Weights of a small transformer language model: RMSNorm before each block, local attention windows.
Each number is 128 + 24 x the weight over its row's rms, rounded and kept within 0 to 255. Layers, rows and columns count from 0. Numbers have three digits each. The size before them is the row's rms in percent of the matrix's.

# layer 3 MLP up, 1024x256, rms 0.103, rows 243-297, columns 0-127
086:123126159117158153122144092118134147165143140121096115087159140157105112133102125135072118113119161162098120126122118145138153116129111165157112142126148134141139148165142218144096127126119137103123142099155142158101117118154186129150160147122124101141130134129159132109109135163146133140122141177089172099113147136126099127114153128112140131123122139167093130154137141128099111123092
103:149140137116102122131140121135104103125109155086098098107099131101092182089116155080081094117142172134128116128157119105112150065163133131158149117109124077128147112135085124138108115101126108102103118174134145154127152113141115092127115087134106132121131155170140151063107103136122107143163111098085125140160133117146126143147143139131118111137121100173118155149141123140146119160171
085:064172134126127130126136091116127126136144155128144131163136119113156096116127149091145089129110103192117095139082117133145107061145098124145164147147136128107105140105117183125136154139098094111123153141158144126100130111088136151100162110128155116065159150121103111099144112112114146140138107127111165119117115156066128116147132100086134144142120154124151138130129151150132163142160
107:102144155141175167129088165140075132135125105133142100179159118121118113139130137165144107136137117152149133157123113141119142108174107120136138099140124143191136105114091162113135167137144127099104170149174142148128086110125107153148134069132119117100123104118101119167097102111140129143128108184135136131176135116138071109107149105118114121098122123149123144111157131132147131165152
084:119148138101111114120127156124143151152144127108120107137138149122131117156145125125116100154139150134100070121161093118136130075164160156120139128126150124107117132131134147119091106093103123106176125105134126114083123159082121115099093140137183167131141096113130165136152107114138204126127138178116175129141127135109128111098160159108147128131147093145107070160132108123134110179142
109:191134185113140122178126117157132096141144177143120119138143107125094107153083115125133138115132138130079118094166145125104136123158121192170094105133127158155121153149135168134141129123134141117138115115114148120109108158148081161102124152124118118162143114112119084151134095142134140119114113123128114087165135130096096136124151126097103142098133143125137117112112132103160134130149
107:143136152131093100131047115150091119134121132138067139060122146153143114094094096162110107130128147154135135155101123132116083140154132144122121089115126136125118125117158155083102138106150127124143118096091118112104128122145115128165103130126125141155086125143147151127123091140147152175138116108090176135144132125161125065122129115117153140100112137140159171159153166088074104134142
109:152146150098139082117123120131151110101168152168151076079185167118122144154118167112100118153147154129151129150086120113150091151163108160145167104141139135099058153170148176155104122144120172122162156147133135133130113169135162150183120152131120114110125125162113141130124124157161155099143127156118154154121114117142114149114159128125153148128152128117129104146150129107135120126140
097:138131141114078116131109142110162134103136147128143118101096149127161151142121146121085117152094128144079098170080112080119107082146136156154158097185150079144097136141123147126141108132080143152117132144137108124107135108105113154105158096142158160128124123137141142148149125127134109127145134158118144113136091149142137142126120099124162153167150133145094134161105077132122110137105
089:124153148095141103102132144161115105149166097157122092093120109096094105083084122149145134082162132149124138142159147137127132136173114162156119124132105109118099148167099131121142141114135120115123149115083158094116126154105119142148131131142146127177107115126111145116088104117132121175155156152104121163130169148123111112145148148126103113099119131140165132163142118126103116135116
104:139147121100087116134147134155131137128132130130131106117159125126086087115103144120106126125141167143102139124162123127117090128144128164178104089144123143089086131157127130129132142090107167135105138169137147134138117119147112120167140100170148123090153137139105140104169143111135176115134152162134166135121112128100066142154109106082118140107121152118147119134115131114134137110118
101:102125135116126162112140127087151148180126134127132095134159140121096153158124130132089153153148135141123118157129169115148118118142119156198069075170116099140141109159086139122116173136138140104126146122074132117097123109121131108129121136150161130103097097125108091124121134104136149138115134105135162137148108152110071146104165109125146159144120111152186130119125152122142103186086
096:100163162098115144163073117131103085124182141134138159129128136139157061128123136097174144167100130130096096120137118120120147130138136132142112139106115130139142122126115150096102160139132135168143134126106132145112160138143148115127133121145161134147146100119103148127131134132140208157130121082108127128143122102095110126146140089078115113087156164159123142174185181162137155124125
104:135178135053118131102088114115142141119148130127129121106120114105116105134074121106102117114127112133124120166166155079131117118162091123130122093150134108110083132103139138117122147103091156126111116141108114101084084149112152110132107117143173096137155122149078137106114128130109170144108126107065148110136136146159127131142143106103147154131084136143155106131159114145123172133112
099:139176218104142176093126085115131108134144125136108122136120130125163146135127153120123126126145133162112099109107126117164123127128124181149152093135103126101101096140089119147129141144170127116141138106130114164137095171132088182105135110144081158116115140109161131079144090163135117098089121125071128124142126135123111102135150127075147136109087130112115170147087095150123067122161
097:138140118113177119134134127110111106137085126133124105085167126097136100106101120111115132097158068161137094144107149133088071145137104194141111129147135120152112145124083157113147158143127137123123139146155123122128165105123097177158116105149112129150092127150143091131141107202109174117127127134126113112148140094102130099127087143129104142113100160172150106135097144100150144133117
105:114152193122170109130124122146085128154100136139138094141107124114115125145108084113099106108129185157121126143111099165132136157151125130132088146085153147133095131131122143106136128130114157128093092134132108087107136125125111120183126099174127134163132132150117129101129132109102158121131103122076129141133114093107106157113128118101139149069139101169141099132177129139116147136117
103:178143134139111132171092096127144121176145118158117115119109143115109133150075089169080112165155128129145101124092159138124119107147079151173129108094110110093108138149128100096120166144107129151120092157092149125121172138117159130167106128160143117140148174129167125136118126110122213166154145164103176124114159119147110119134128112144178161145177142130160141121153135133143113132106
105:133178130143167145131102074113156119126132163171057139139174120118164135128125148094145126150137135149134134137061123109142153143176160217136086116153162146118145132142143121127117136145161109086141125114109134134135121151130146130136133167128132126148109101136128128139195069146178146141130120125114142122142089110110082115109123150112139181125172126147107119128152090115131117140119
104:114171138144133146161146148132136103112131142118112113118154147124144098157119162169136092085096144148135135164108132145111099120158134177199071106129159147100094164160117127133103133134120150131130128147093103079118114130152116148106143127175158133103112159140092114122111127105114175164119149101126146061119136114114115126118117081137172123157126096122103096112152132158139086135139
104:080118155084133159097116119122134164113106115161111104125124113138147126106093160130142118131104131139074140161085141092154122130167153148178130122137129126128106143174116161144126166100098102160138117161117167166109123122107147113169144099145132127131174155118132123133112120130136085157150128167169143098130146130145112141117101115129168101122094155127122120132093160079127102107132
091:159154121096106103134159100129094150116126146107111067129142182128105135137089102112123094101131173142118132129101167139108132139149132146121127097155142081154088146229163143120126128076171141120140081118120106090110122140147102115090119150132115143130087107151168158112120139176141111100155132142106156116125122101111146140124130143103131134169130151176109138179126122127124119100111
095:163134145127170140143095102091135092123092181125118142083164110084118148133138128099117130145075100131126148131098128120147113075150127132133158125097117106142120165151160096121090147120111141141093120133123072118131128131172077178090168135165140136127131127138137176144150078138098134162133104124116116162125105133086093132158109122110097119174132077154143154144106127111144137091102
099:103129156132120150166089113129135155119085117094136117095120145106133138137130108129121140120102147123122089092096129181142108139159131127139122083140161106140113118154172152127092122079146165115106124135155138110111129141125126173136146134121121127091138114198141133093181089154139109149118074121099140181181099135130128148139086117106133126138140099119147165174087186148129169173120
108:155132139122103153180128105164124118118103155102093169129152161108106096144129136126127097159126143161113099139108115140114111141158096142099074105099104098089117157152168124099141120163146127079106068115115146097139085165105110136149154161132140092113110150114131165176113088124135153110111128152094142147119125117089100124140116099077145145145148126140115124133187132114173121129086
083:140170145122108139152156122142139115118148140136132177121114155122097133127136058125122076142139114116123062109128128126073145103166131147129108096127119107148142114151126123114120142129167122143099111106130118139158092111103107123125126124142129104113111115137130146138106134122185176124148105145102125152118129112117127127166126073116120183110148117123154174118150088144110145151163
099:123143157113159102137183149119101124132095117119130077115107113109116140110107088137091137133154154155143119131085145137133106147133123176156136142142117081161079164141162133133143157099111100119129135121112116097115153138119106166186123157169117120098118124113126126086128140176121123108193113142141158099124149058090116110125139133127144124154114140119128153178139104157119118149123
105:148184160131127102191131107161148129155135102171123099142142088116112150142113119165146121124139158139105108123145100113116084098139129131188127142139121088135133150138156181142106154126132130137111095140067084155116142121154109137135118107123148151144113073141126143120160123152157141163111134121109164148107170130093148110133169073104154152141095157156141148136114139109102164159152
096:143159099131120145172106093124111139131153114085106113150152136132143121154094149090122129134110179142157099147127106134117151106130076137172119133143105104094093139120125116123119123134086140117132091142114089106137107090091110153196150108155155119169141114130136078145118161148139144156138073128131138139130154131119112110098106114080149129144148174143100129140172103154147105128119
105:164178161073148131106136093126143144113170110126088107107133125121125158097118156114148149120129129132099120148089135122148117108166105150169099137126145131142109147160148127154134170081109127110126129131132119071138156159119145115152151109132107118125118120154175158156145123155085156148140114135095118114169116154155115098157109120130127104144084134131137101184107164107140105143098
110:127160127138128087135147136082111169111118197137119112162120151102137120120071136106123080126137106146130093174114091127155121136160131142134109150145155132120105101142107133091114140112150128109108094115116094108088145129119133103108140080133126102132116135156075121100155117154097128118127035109137149129139097145105127148088137109120126174147132114186116105112132103124095093155128
092:144143154139152145140107132152094110140123121151138116132141115128117113092150102106064119128127149190110141140128144125134110132125137145120134088110125075168135142133141135120113150133102107090123124113144153090109153113156084095086131156125168138145108119088104139105139142135153143119145101123094165091103148134134117082075147093065114111103119209141110100135112131107110122140123
095:151171167142132132118157097153130105098117164148132137127190132082138172141085134102163099174131110162112143127135096098077121134143139153129140089118113172147126096140116137098095102155138142152111098118106105172122122124129140164111176145142130167135162163146115084100126089138158132093146128141109128172152099145074099129129135124102134165130099153136145146122121136101145154175135
098:126147157107129166127073101166088136083107142131108135164113117133135128071117149103151062131166089168106116124091143140137134138122107133149155161136130121158125112133181148106154178118131131083141143141120131137143091132117091177128110104133163107120120152159130108147144162121134129133110123148071138127131159129125110084128151092100100134113107156175108116144131141140148153113129
103:114125159089109142150102154156131110109149135092163124132135118100099120126133152107114126105116139127143105131116117132097137149187121138126121117148109154149117145144144118125122125142147178110098167143158162122156073101159116138141135159104136114174121125142119116134135137126114130149152105106130129146184103109122090176118179125089134095086097090119095165115141154090163169126082
096:145142115106125101141162118181088126154144108106120119113178146071100114103130140165147114096096134140122144143117118167133107117139132146164143108109110104116077149143194171106110145113131120124153132154106143138164119183144116175135094128181116157107111135118105094137085152108137185129142147152072144123131122141117119129135104120154126125073149145138172117131151107115125112128144
099:153152162082111132116133167135117107142175152100126155147114161111151092091165095103091148125070144156118125110149108105136126101154164148139132135120086141143132151139089143103133173145153171098098086159147149165108134160150137131110125111130148102109133168128162143162100109141119114111138139152104115132134113112104086094115114165077128124145115167140111092105129126179123129130140
097:145127110098111155156133125135157132102111177156149129148191150124108090126114152097139096146104120114105121117134091108137155098156155154161124117108129112125101106152128137081123169158144093132098133132122078123115110125192144113117143117136139100126107071134091135099104098128113126155118137129115138139175096144073108122093141095091106124148101130156169108164161146144153110144145
114:150176119086120119167173124150145146106114142104067095127128107126163116103119115129112127154142132127101087144117141160109127137130127176153089116109124092142120117114146158116096143108113137120093112087125123177118119157135133141187177110194192138095130134125097105153150082152110157138113129137157141101149111105139095111130150112120117140135102177140124133185144109149127124123102
082:117120136120096146138124155120134220123152145128161048153126145115089148121129130200109153146110169177081112103114132136122146114166084109122148129139117097135092122137135127084147105133146155126133110118129105145104115128119131115161140136180133099126136114151174138096125152107165112120175104123134155094119107154107133139138142100071152171141151139133108120133119141156116136145149
099:158140156127095124152122064150138077101177137106111148156135132098121111153129081136083099152156092133140126086159118123091141182154085143155114159109122102140151131154166134123160139144112142109086138155131106092126108143144112155121113134153139139153150174148087090103114084114109176135151097169086138154165131123128141125095138147116100102090101181157137128135158146119139144127118
101:154141153112118183094115123107152158168139145149117124102126138145118136163083079119138134118121141140102136146126151094154123161145116161154079100142164144130070116125133129120143172154139105151096116114100134095124135105158084172146135137153135113112159132114132144122126113132147153126135153162117165131145103115148098129134143091140149155136111137118110151166162111118173148112097
094:120141120083116099102151152095112123118076154098105074098153140105140144138099087161127129090141123172148059168109137101125114136190108117124116099140161131119074119127127114110121131090120101117142131136127148106079172147114117139110121105132144146127089103130087127116135133122131178143106160136134164106149111113167139119131117115107143141138072148115089141097143146137125162168125
110:111176150106085114135092137125125176140115168125127148153112138136111161128114155123114120098180151166129090172113111125125100108156098105113141104091165117100117136109137119121154143116132173121147072136088158128103125143117141120144153109163127096113153157111128113151147134154141145131116151124110135115133095111140122125080100122090126136110119189127144158142113090148119156148137
119:128154106119139155120125101105158141102105148165120116135146123114147145157126162116111107156133140183114109157151124128106090124162121171107118123116138139105152126159179141129111151137119103098127122103110152085112102165126155111139142109137122151120121137147093137125178078140129151111101098168111159079162112156131085076106104132073160124124159169140119105116098085152154115140154
095:108164140076107139114117101134144138095156102172159160179119135142169155159120156129112150135118110119130131129120114096101139121143122162169137109085127096135125119150109196119116136129091180110087141132127164174121117090153105128112169145133123120083143143129141143121111107152149173144103137143145114090138181148104115099159119125103091129173141185150115141128141095123122149110124
090:193194129101110151129128084153150127126114146132067111131166099129127128124097116122141113145128073166105098088131117137152102110126135155135117146108123100158134113121124107135120153143113165153099104091071157108115103144110119139162166101163161138139084125142135075132139094130151115138127142137094136112126141105083086125157135109084136178177105179140147133130113140163114125172124
116:188131140135117175146136140122164119156140126071102112103137145127113140148137147090109120117104127122105088113091155112133131106157139202143138107150151122130115174122131154141161132131118143102137100140141151122141112122102120173140124107118140104144130162111124145162183074126135112134110114082131112128194114139096103122136096152117134084143084127152113122157126110116108115098132
092:119146148126096109139152125167091112095123095096102130135188159154118168131139082124093142121134157155122148147140124125166135124152080138128141121138135100157115142121133138110105137167140121107107134122098109144162100144141114137127115189130098129121150091157088145084114109126123123122143144152134136134187115137109106182139120136147150158100156111113133133147122150141085126142111
108:127150110102112121126123169159126154112138151096090072123166111134098133120123108150124118107121128181112110178108147126145119142135087186155160095202120126151106143155147173115143158081117118119138146173122127093125126151136149143133149148164172127141119114131135122156174132121165159137138095143132134111150122115122097153141103089143164128122141114136101113145170094112129089169123
103:098117120123122145123096147119101117112093169127142160118147157120171103115141125098135126124134144174099132111089128121120150112154118116153147150114151087122100134122106094093130129122094119108069161142110127140139132115125137167140120112146131164132148110172110122148108095108123151148101116092139131139151124120102131125102141090067108102166168131164132183122133102156129149140121
102:125128159109142119172129111153083146132118144121134141088111127135082156067066128128137137140147143115150137121161144119131087111144099182179130146122147112149070153174112142126174123131115139126167141106117121109158131143118115155127157140168103152104149128114162117116139133140124173174139171148120135157174141102092075088148124157136108208168155115160150173125124128139132120147126
105:099141175125105150131105162102089139144139134100114158161127170121074129115145102159146136105153109172137108098101125116122103130129115138128141103149116119129105111113150139144090172062101143080148156155092137168122160126148130156174108141155132130121112095140143158093127105133153138169142129108097168143109118109113089090126118109117132138146088145167106111141107138120131116141120
095:143114111101142151133136143129146075149169112119105128116117122159097139126097151132083144115150143147157130125109120134101132134174104157184148147151154085120108149141150143090125102118099144085129153145138122123168097146118123094114152172139147141153081120136143120132145111126130152142128148157089143119111124099133065149075129093102123129155126122138080144156095103171128133134136
106:163142114099149142135091113138130093157105109116129103110147150111090181096118102107116061126178137123153102146124118132114141085171105139113170112100154133186162141133141160125117147097121152094127144159145145126116095107138144122110125137149099114150128143153097122153166095117147150176142128134121191083153121084110108135138140130137155183137149120125140133157127105160129120143153
# layer 3 MLP down (transposed), 1024x256, rms 0.0924, rows 243-296, columns 0-127
095:107090090122150153113141135096145131152135095107093132152155120182181134126101144160135137100071147123127123083112153124152148113077170124117096149106129169126141136107144165141116122180165134158144157110134144172127125073120135107108135122113113113107108126164129141138142140123109129177130156122135122144185155124110117120147125129126127165138117072141127114167098148153112151082136
104:142083181131120131118128136123089161131089186111122116131131145147149104095166154128148139126104144094127120123115148119107144124109147116109103094175146124137089144121123116157088101114130123137139111130120102102114157117151141099129137073123146125138122114094162093132070149141138138154169142134122122106121116108136110107097142159115157114144099119144091109116120129128112175109161
094:115159132098115111146137154155123109126132126141135133136136136185157118134105155108123106102135122138133106168119139123156146126107119149131118122120128082136155092140133139164144152146154116163128146132125101167149106130171144143151076138105122105153152157114121094162099135138113134117118080126110183103122133112129087132131116114150094132145147119132120120191109135101128156140152
107:110127169092107115125148146094142125090097151128155166141126101130152186088113101125124110157148141135145108168102152103156111140111129111131111145135095122118152137127120159141113144159107048102141143150118124124146143150126141155142118120077191103093184118113134112131137133124150108098116129112098114114149119136096120141110112115081126112168086130090110116094140142124121162111121
089:151110147083137114144103151168055097098153150090096132132095089150139102134126139111152128114094127091125130117151127125139121130074139153118097170151127134129120100101130136123125125097100120180147139142131096143163091085133141079139120134143132135187158103081140126096154128117114120104156122124113132120142136151113114139150108100152092130117145124160142111122131103135188106122091
109:153104138159142135132141128167126124139077110126155143125144115134139142118103145100135148114113157139129119114115141153128132146157123116121137160143122089136089156081121145153113149094108172127135152145117142161112079105098144130169100108096119148115128171164108115120117119109108156138155163122122113099115161102065161167105136118113065103154112160080099099119159133129124125162113
105:178105110110115130123103088149108099129103134131121141132141096143141123099106106111125152180129123154130125128143081101082155122120162124108110121191141132096131140112083111124114116131158144133096109155129112146157158160140117118109123127097106125112129121119144148155131170164107145120138084106164120139145123166189147127146127120127146146147128107127179153111116129110116143117103
105:133119148127166143154119107108133138149092134115146082175122108093174154114185132082136120119099094097130155137144145175125162118123156148155098092156143156134126106088154135156126135153144125121089125150162105158095109135123077125122117091101151119121165152127136112101105142127132102144128136123120112115104148123119169136113149120119108088104133109125131131104129123121120181087129
099:094156127106154105083093136112144147096105158148096093121158113127126088113109137100146126174097132117126151113128107113123155167127154133151156129106114133123136109147156142091072161104108186119116142083141075141132141121151116128076149133117074113106137148099127157135124124125091100131103123130107120168144160142127113122143135124131136096120133139124140108121119156135155101101118
097:127114122125081111144125147115168106165121113155137138155143132105135132135127142093154112136112096202188118102114118122118131111129136087116130120119121136120097127153151143130151109136168105154128104119124111134106110112139129157186144123134144098174123131120079119098146154115096136148121118134174108094122123166119137126160139103096138124131110102146145109176065149166102147113130
105:166067083125108108114124089124118123101104127099078142124136129128108085113116127117114121132149153073130144140147144133125143068119127096083113129174117139105134185086096094169162129115125118122141084115155106123116078101124099105140135111130159147157117154146155122109135135134122117076124146111101122123087121110110143121110146165141092136110112143131137154113146136119121110098120
102:114098127139110161124091141151159159110114087122112088121130130147142140156123118158118137109115165100122109142117144099131142090150149158128083118106117122100194152129147120075104179124162103107131126124094140116136105135133140071150113099120151132106133100135172161128095137143125162147141103146196134145138132107107101167118147099113096098098146131138131121097153160108174071117113
098:111108165153121104121144147111122140113115131102137105108136166097114128084139140081114149144180164122157132125142106092150123145095150127136124149139122112129172167117135120133158136129164139170143111098117107132158111153106135113154151156135150131177126128084130119118176114082091118095172139150109124164131121141140139149120166125124147097122115163147141147136121092197084141117120
101:147117132093123163108128138116104125126167163172151124151130088144116163085093177096195148120102091108109165155123061106128100157126127141109134114122101135095128165105133087115141136122123152106125181089077091131140116135081126155121142160130123116132183146147082110147136166096093122137162099144135135098127108113103127065153138144136099110122112110141107121125156136098116139153131
100:133130100152146108113108125130099156137170233102126134098104144135085136121100157152147095129081115109115151138149134087127146094090143091103090140154132131113128105154163166130134141142114170145114168155131108138128115128138161109154113109139153134116109120115105127131165165136113127095132149151127119095133130126086134122154143157155142130158180146122134131161110140121142104120144
095:077127121168126137135119152170132160144105133141116125152135127127174094067128118083150109131119174160095100130147138105158145124105132104112125169126150177104120088176112114119145135134119085121119140145129151155134126143148125153112123185132131122090171111132079122136100130120125118106120150113166121178171119133127100106119145135125104123111091120119130161173088114151125123165155
104:060125163132130156127144086140122152145118133083115182104128130157142150145129091101127128128123166139160168143119123170161116136083103117139130117118135133134128122114126130107127112125081149152115134128121093117132136067142120154124106126136090169151117113137101089110159112102131156144149112155146062119088119127131153119118145116137097153106151105086140115125116094094113137121101
102:124105122126105120115163136131117108156145163101158144169127150189081120159138109159143090177102102171119154166130110125125136131092113062134133093116163128132163146136126151126150129131108161138180091146135128082159160113140130146121102130123095152106160130105128132163125136146128098155091131122167121114142108109125120149106114118102154146100146130089124157140137112129125129175094
106:175123095084106159122139098089117141098150075100104153144121111110117158192088129098118117128173121109148105119103178083115106146147142108130138143128082148103088149080089145137110147141167140117141128077185132127141103119090107157108121150137112135143110118123144133109133146093120121116127109101163161093100148135129109146170122133126125116092126147137184152147149120161089117153098
106:156126108134107138151120128127116081153141076127125139077141130161098122113177116123147156130132138141153113114092148128144099097115093141158146159153117136172150124072121144103121137174101129116177133146146125158095094112081158117164112160095113129153121131079130125133136108129132119145169131129134145132133141138077111156132154128139126118151163099106130137150149100123129099147121
105:147095124115102125128111120100116140138107123114078066112111210126144167153126152126120150153126166134112122124157105148065115117116111096114112135150132127162090149115120072151163092150142154126116097145140104108140143144149115155142119156146142148127123122135099146120165111131129154077081132182140098100111152118136134156134136100151092095146101087086170115106154196154111100088116
096:123134094129129130175133102123152115149092137128116133147136117203123128175106160120152109106161118123101134153089132126134153061140155103106131110159082122159091121138115120124144121153155112148101106177152148140158133148148078124153161089104100146108147118080158124121090160122139129102093120132094118132153128117132177136115148152154103143155100123158133149124097146122113136089106
099:131157100173129109139125083118121119130132109099158112150083136163106121132141117141140176161113051110077134112171137128120164140175134111130143083190120152101148136070149151118119130148117129123118108140093146180136103123129116071130126135139123099125170115138139118168147175110167126144124148142119136118124140129108099128164152155144150148115118137102135092132126134112120134162101
101:051116137176123074172165158130094134145127146114108140116132136063122118125095144126116159125106147142197111160124095172108132130111139156104130100158122125148120177137110116162171127158105081103127120127116138123157169139140122143088126101150136122161099097134084114102105126115144133125100124170138092147120098132136162138108147076138122133116116114077175100115149107127145112090107
103:093124088170124144151169097135045127136125150105159143106114105139108140113116116129106142105107142129181136082160108112122145133118131125100118131120119101135184105168122156139107128152147126097149142123119104131143115123109113101093095114109093138116136118132122131107119131145078130129120146160121155125138121118107150152129161099094117124087079122122109178089148119111158102125114
095:124154111132121129120123083119108116120110149085090108158090127125114112122128147121106147134132088126095107109104121118151128146128139109162132131139138131136158115119132131144216122112115162165170150154109075149129109093128134146120146119121123142103118109086119155090135149120118132122148156090131102123095175158099144154177095138149109154154127117078174146126125111170129126102089
099:121173165106110126137091160099086105135124140125131138113065132159137109136161171105110133122149084108132112134119128106130111086160142130140157145127086154120114144132071132118114122144136120168114106128172122128152125131144129133120193118101141149114149148142152127141087156097152168081091121105122118151161142112167089159130144136105135112144130103123103090119106169151110140127109
103:142104102095156139138129104086144157144080081143148152148125145095126137149124153102135079132117114100139103098117090097123112110055096146148134150159124087145116096118127135100165124132142093140119159096128109116122134136124123129133099093069076155161108117143167129158126136146126129131151128109145152158162188138127085120101136142114143121162106135130168111126141105148113164135142
096:146077058129125175100155135166147071115142125131106134149115125148129119164132121124105107113138107146108158101109155146145129121065113107116123151082168125117118148167106141129145108133144122165163113076170103145133117156193082149160140172121097107106108142144123142141152131144119124133158139110109118067145158137121152143147082147124070125115124146131154109114145121105137153121138
104:121152142157147130145106160112094158079104124133144106129122165163192126137180132125141185129119145122164142165124147152121131110169119175140134174132119110136120153142152084111117131136162122098140140101119132114096144115140074134147122114121126157125156149123088130110148120082110167115165130114145097094127092137122092102136145163115162167143099151130129105148117115092143100123128
106:122111113112154176130144109116154133198179112135137100137118159173131100115134123104089143100145105089175103167150153139123141137117113163124107111117189162183141105137114132102143096146142114162110117144137170139139166135152137147117106113127142131101135107152152143137119157153142075128112098136121114152162127123163165139104149187091110095107148093109121142152127141127145094112094
093:160125133137143166134137131168154125111106139163116098139130136106133120124106136124114108163111128134106131119180116197156130171060114122114136124107136131132160156110138147134174136178142089148169114091109108146142093103129132170099139090094129151108133128099057106114159140147111130102120139174139131127120126117111146127136133121131102106133141158133141137145085101145135142156112
094:094121115118104092130150121123139132126080129095126113138097169131156094081176118120096132142110153126125138096092154145117118123099128131102150133145183095124115154159119164151124123124113112105079153125124193120089125146113146132120135120143146082120107142142151084094144147120120135143114111137121107109148122101116103131103123128170145143133127083140159137112166145129144120136159
094:141166147105129085147111119097173142135143159127100113134115135123146137117117167109139101121149145148136113117170174128154124149103118105098069145109140119166125113117133121123137099152118111139130144160108101108145089095128143109145126147131137080103144131160136133181153109155108145130150112115126138088120133108124117134129125115136140145144146146137109141108079135141129142143131
102:097087089096106203125146113165120115096116102118157100140091123149135143162107176108132133104139135111120147119106113116146125142115143106083113133167107119158094090122173125184108135161161081114125107123123163154130099122153105136192085127114156091113145159098120064116152124128119123119095130120160133148146126141149094105134136139132117139153108142114121089102128141153125112133177
096:135155131143171129110142141101121087133148152142127157119115121138155139125139113134103124101053114144143084127171097143133098123102120138095155161123112146106147120134153133139143116141137116135093179096115093142145153153120084136164137102127127140129091096163148125152127128176168062170163141111120108126161120115177159120110103127113172122161150134135115093133126144143133107126186
101:111145076124119124092134092117144133131138154134126133148110109140110121113121128107114099113074128073095107128120165138125120062074105163119164129116128057133133116122120146128119122146130130148078168172114142129145159099133115129075168176169140106100143135110159120120105134159147142116078120132143163138141154135106110148162137133171130105140121144122166121125160132133134152124125
100:150132142155082140121158149141102109144179134097123109119157115112141086108175164107135113129105101142087116070100123115127117156114149131132138169150117120104144122097119096136120086103108124156102112122135105134105095085120160112126130117156128127138080113145164093118120135126116107118099138145138108118138161128139146108184130141155142144115130122137141115089107084161100158101093
108:104156130162125124085128103137150123095142160128124136124141148143109136117126120079111169148114123132120179126119073125113126147099162105132161101130136118153149165167133108148136126139140159112122119108115134118116129106117150127155110121158173101113114146109157151108146161134129096118112172183119108096144104126171140154138078135120137161139127124107105128082103125152107147150166
091:131095099100120140118160158120125113106136116103136165135139105137130185143141098095118101138091140126132121129157139113156163115110180111112136118127128153147160139159096137146136136138116126141121137117145146133198105091117133135109125099119113085144137122147135155153089164147127067131166111133146091118129147122144095108176110145178073117094127119087140121170156108148146113156077
099:146116149149163138105109089114133149132175108144132138149083132160151132115123156124115097113129135137134092102111109135119108138117101097129178145066141129110134074121134115143145129118127134104106124112154139116137138117118110107160123150118117147136125161139115137106156119101174059135152140161140106150164094169149197139084144096154117126096148105080136114114133127109121154165122
102:143084110088123123158127151163099108128098125155088127123144146095084134142135152146100112119096155111108130131129104143125079138175178098110055115158095165169139140118085100142162120156125101136088105109139141110126104137137142120149166119145161102128103124106155145151084161136118169120124155090130124114135114097139090179151110126129122119128094116125135142144093122166115101156106
099:165137149108138149145132117115112079140144136193141133119121137165126090147089138149170122103123066125143147118130117111119107110131115149113125149113099090123081195131145097130141090105126145092090150146150154136146125134134080138100125145174138151110099181147151103081113185125138107080132162160132117115135130157092091140171110109103111090143094108166162147100125101137117138150121
108:142125145105111088141127112100104184172126128141091146116126099175120154126138107155123176109125085142138111116147141103131114122146161105147153166088169146107129161119097076167108126158107133170188088128150087128118139128123111138168135125142143108136096127155159123112184137133094171121100141140154150113110135143134120154127109089102145143147089134112103133124180090161147120138124
109:116145128099144141134121095088147114103155126166077120109161167130145100166130095137099164126131110090154106119143128086131126166136114126076131109106096106154148096099125106148131122121134117117129104096145150165121129156133133175125130140126147122108115125157152144136114124094158132108130143172081106163130138101110154167100103118160096125099143163141129103127153154120149129117128
095:144151124135099108117111079143131094167131156161128113129083118122128119178146076114061159115159126098122150100144123149116138125115125159138110143148167123121120109128153162150136129118193112163092144153151105109149168117150135110153167125096142119108163136107129135136123132122144109163148105133164161082111085094158117121138176144144104141189144126117203153152164165167148129181113
090:134121111130145118147146127138140112140117120102143125121102119162084160142119121126173117110105152148123140131121144130116134096158160089140134128121098100155104138124128151124136167158169145167116162138114131138124185115150144101122120128144096113095137125126137129160143116128119129112101129161136086100111140141125151103134089132136125152114140096158156136083122096129117158149128
117:169154147108127112115110168086176155074119111150116154144131153116130107154161160101120135113134135137125129107139086135095117182168147123161124138110159175141149128110203112140123099108145106126153091088142093114141083116131134141101156152164131125111122103146140134093149141115117147133089100157084110118129156118138165139114158121123118119117127114103127129125117173116133139118121
092:122140108104133141118107111108157146136119113165141116143184121124177112098078165107112154144112122144127115199140140111101149157154084096115124076127119140131106148116123139110154153128134111131152105144163149119102108128185099139149116123107167127106159161149108125129103146116127105095114140172139129180078105127126122098129148124108155132124129114119104133162130161101121114154119
104:128126108083108125125072077139133138135113136109099136123151141100149144197169115127160094098095118097134163111117162141133109120109084129121166114154130130136156136125160138104143145140096147117124117131078110155151106115113107084136121151112080118151161102142135096149162153126108117096139122110167141157154117132104137142147103114119154099152125114102103164131150092130130123082149
103:129127126080157181086165114111134124146139090112159166160123076091125149109145146149133095117181094117148121092092135114157114162137105119107108165117129158154129184089098156169117161111130131127157148092159116087137108134083132154116119165111139107160124160149171107090111143122155166101167145130098129101125122137132085123118083127106119132129116090145142100121089135113133143123169
102:101085105106114155141138127105119128103131090155121149133113105097117135113121129098173169074080166118167157115089093102138134131098128139150156097118127113087108106124145147153139153096152132174136128089117118103118117165132154111125181159121137135095177099123109140150102147129122116143115129097080117113079078155138130087113068082150141109157115174115153093094078145153131141106142
104:144118134160108160183121132126114168109123105124093113145163147141171121125129131149125059137140130214120129122126166093191188093104121113144120141158143138111155175175155144116134159135130099131148124138105146148178094156068100114139096141129167136130147114149163118117119145131143083180153116100131145155161139172115165095167146111117133124105130116128129134174130088146091107161131
101:125093088152134121152128144097085142117165095111157155098110150160133150125110125150131129073109152132131107117147150092101159121089148143114114140118158107140115140151154114130140152129085168187143148139151132108141169171092174087165126129098117104153146137088115151121108097197105122116099112135130133150122159098148120158133105103130098116163140125164122097138121078105147147109089